python train.py --n_layer=15 --d_model=96 --n_head=3 --n_kv_head=3 --head_dim=32 --d_mlp=384 --vocab_size=30542 --activation="squared_relu" --norm="layernorm" --norm_place="pre" --norm_eps=1e-05 --positions="learned" --qk_norm=false --attn_scale=0.177 --bias="all" --tie_embeddings=true --parallel_block=false --init="normal" --init_std_qkv=0.0679 --init_std_o=0.0843 --init_std_up=0.0972 --init_std_down=0.0972 --optimizer="soap_variant" --lr=0.00794 --lr_mult_qkv=0.7 --lr_head=0.0123 --grad_clip=1.0 --warmup_steps=200 --schedule="wsd" --decay_fraction=1.0 --decay_shape="linear" --final_lr_fraction=0.1 --batch_tokens=65536 --seq_len=1024 --doc_mask=true --z_loss=1e-05 --train_tokens=357500000 --steps=5456 --dataset="wikipedia_en"
Each number is 500 + 50 x the weight over the matrix's rms, rounded and kept within 0 to 999. Layers, rows and columns count from 0. Numbers have three digits each.

# layer 4 MLP down (transposed), 384x96, rms 0.0968, rows 343-357, columns 0-95
463473491547465576457573451467547501518496503478537434545542429451533509559525527507560462466531543538539508529463497605544483542562504511561484466513551539514522534505475396441539531529498531534506535553472499571540549481489533501515501526494525470541421560451529380513465548531459515491
377407548554510501567491488486492482529505477479461520483421489528450475469516511496537491491530377442509578436508536495497468462501408426474472470501458528446533478521493514460522523533494470499557482576485414493405483472568571569465442469473524427447389530538495556540546495512459414492
516442597481438495460557487428473583528515593507437506491560513579445481566474535509518494468525556435505479497550529394536459546488561604448542448453475550404490345509480462535498447463463466552494588402541578462471453481486537422459530536569432372549497461485516526509503542532492420516
515391556459510531514579541441524462461536453514481544533480590459503545431459569511477515477504537462538474528539510504568499551536575426455432486508421527517533486524458529471468429516561444512429532482512491457470547482568468580524556463495503518469429433499447490546551514565480560563
572520505437514430469478533468465494536518579531554447523502500526488472526604545500461365541462477557524500434488529511522545573477512504521506449559453512538535550484530471429454443542551511474568450619482466516565486494492499539506456511490458468537380460543479499503508548507433511520
553456494516523394568468528465419511532509558471470500493580546609488483461490466574527485514474472513487476573502581396447497558489458565485536492515510461564507517506560413478502420525546445565550508489539467564414498478501499494516475511567518509473538463541469379497469463572531575441
528486525468516536556571457445471454471450487508521559500527507509571577442497540521456472492526411505531498547541493414467562434500503482430532615391463417431549490535513455447406495529449521458441513540418505527490529541519477486526562476475526523420504490451525528567562532517454529558
578581413468522424525433479606494585447543504512482439431501469450502482512547424629515543541503433469458461508475468499467584530496410392449565511488563478480534444525456498474553503451498489567542402456539503525525397335483539528418516466398507614508453583498524483532457474493436447497
508431545503577460514551474537459506558495505476570525426501507458449494498639538520461410593429569498520435491550553486530540445530466463581330555609524522478548464502478492478438454537502568467468442476407487530589478541587526445382507493463457507484508513499482446469479504519421488533
453463546508452563459401448476411477469439547489565438441482396514437547508560497545505521626460499414416519489443460586562581473450441471606407526504522499579546535438432528544575530555455463601474417495432418443422544485505564586483475544548547521473543520485547381535461425478455519438
411532565518492498542498449488484561551463492466527466491490529451510483537505484493468506524503575499540510536556505562454605417532499475508476463533499508523524569499519486505484509493509504567526510554513460491551547581453491506541473519564547515501524518526470538485448513500489543533
502488437533557573439607523523514516490492545414491510436469479436547526504516503520511439496489447510603477508451487514541557460493494586543470497459492456418472516423513489555554409496446549477508439483446468446466562505414520529560469462565520529560526534536462458485511515381450542516
487469483493444524536491436480507584526511516559542483481498466522492538507465422518503502549531534457436446427479538502539490485498548551597484578484440513439443556502596433564556545511354525472407475472544518471421502535516500460458546502409485599508405546447459489556524535505492501464
397425536522504493595533461461441455485476484519459423506507443501611467497411494550543464468417525479504507416628472543521476535570564483498485559515436631562447554588569491435549485508525483523497437480442586573526468546439496545522555527489518508517452529508488559440596466600549416578
492530509498501537537551442501527532460518495465551413451538472455496493558483582471474481553551498626474479540508494510572492533559471492531530492504485477487524519519476417400509545498521504556451522570563518532532467469460543540476464503402546485521445574485482416469452560500460497450
# layer 4 MLP up, 384x96, rms 0.0969, rows 344-357, columns 0-95
552512454496516479514459543498597538566524416537475506488524464511487558531493417466538521439464472472536533573396408448485545495536496489504544441465504401516457455462574551518555459426502455476548480486470440515466473564436448558436493536463528498487481525486461510524555444528414494489
454485465458455573548475445462450453499508501486509511515466486476527528474556451549464617575502540472541548472461582589399589529498591505489467492594579502392534515571559462495501599561477420451559470599491380507532451477551483473450545540485472570472482496472514448512460436510504479497
542537478485564575517533527513551604496474538504500548472494447487457447504456563489496514491541502490563528478545535559434518508450498610547523530582487555522437538509471568566457542599540475551525477523490356569526562507521595568535496478558560507530551479539556488459444471473494519490
482510462464532520518508488567520456493559545498546455475463460466485529468537460405582527557496522498480591481524569516492535570537457435501507473436458505449523567508502590514540494506508482488635438443571459496512451502604491577506549544483537537463525485524486439466402476462604417505
464494592561457578401456496505495493512539524435506529471521519484524451414459458491589522505449550391511489413403517500477476558495466441498486484542436505493489456551489544595459459506469391406532453540536521547498538460524528471582426396524560436469457451409498554430552502469514433527
529522509456422499497502471548499426529518552486478465524462516438538533411571508543473527546507514522499526485544460521389492477480538494522576474453524522555490481517458515510490559552454511490476520534485468539592519480479559483541518520454619455495573546495471497575491448552497515518
427510512493522523439505556531497522437493514490535566485560543439522548471526521554503576514504558448433480561508510593517475565472480485551471595584493435548499428543471504517496475546457333424489442486558543565472493452513516503441502532512550453507463565530433484517547542543522499465
479543507596476457442556514535520601568425422535469535391417470425493448522478514500571444546460461534555461535460492484575588488513537497565553500503514503531506458505455450541432536460591512481512568545516549492605474496417619537590501444538547478462542441501440491478577433530476565564
429612527491474494479574529599516519435543487583557585562589573551429524459556623390577520585616491549551512523457539420577447585429576592610583441387532540477434455501507523484451510586505393566498559470456512459500519441527524459538478537505556550576528529584444507566557558521433455443
495502525558455537484481483492487598500499487502495455513511560477501471490435511469558462518527563449462471528461500467510480436516537442486520470376486452551440436492437518489487538383468466547432431547532494485464507499452569480465430484573484490492457491459448539530562523508513547518
490473456525426493527504509491473515449507503490579516464518510574418542503603527518493497541439538556486470510488511464578527484533455553476513488515443465490585452578537525486490536491541470527476474483518469466465499399544436467449525485425490463527516590498509437512441532466546442383
491506501504534503461577451470524550508497419442467479521456490414495542373414486498586484556485468456455514511523501499521558517505520486565443478482535511597479486461578574532554489494552502510462414440576579412462473466397581517535466501476499524490505492513436432485517490425526476488
546561463469514629538458478512468462556464460413544509468476532537513474460574495521485491550454369441464576509476527512477470448580453525589483408455546420515510435483476573520522397557488468491601491479443448448513509423504460528562429528427496436492493547464420494522472497408524621417
517559479566453556461428452520481519476493520509578469498531470554554406439542449456507383470496474479539493476428457496461505521596469591496458414453462523580432473468544546547394492491483522445379531490477470522500507553509526457526486526441480505549541446502464475536504531493476514493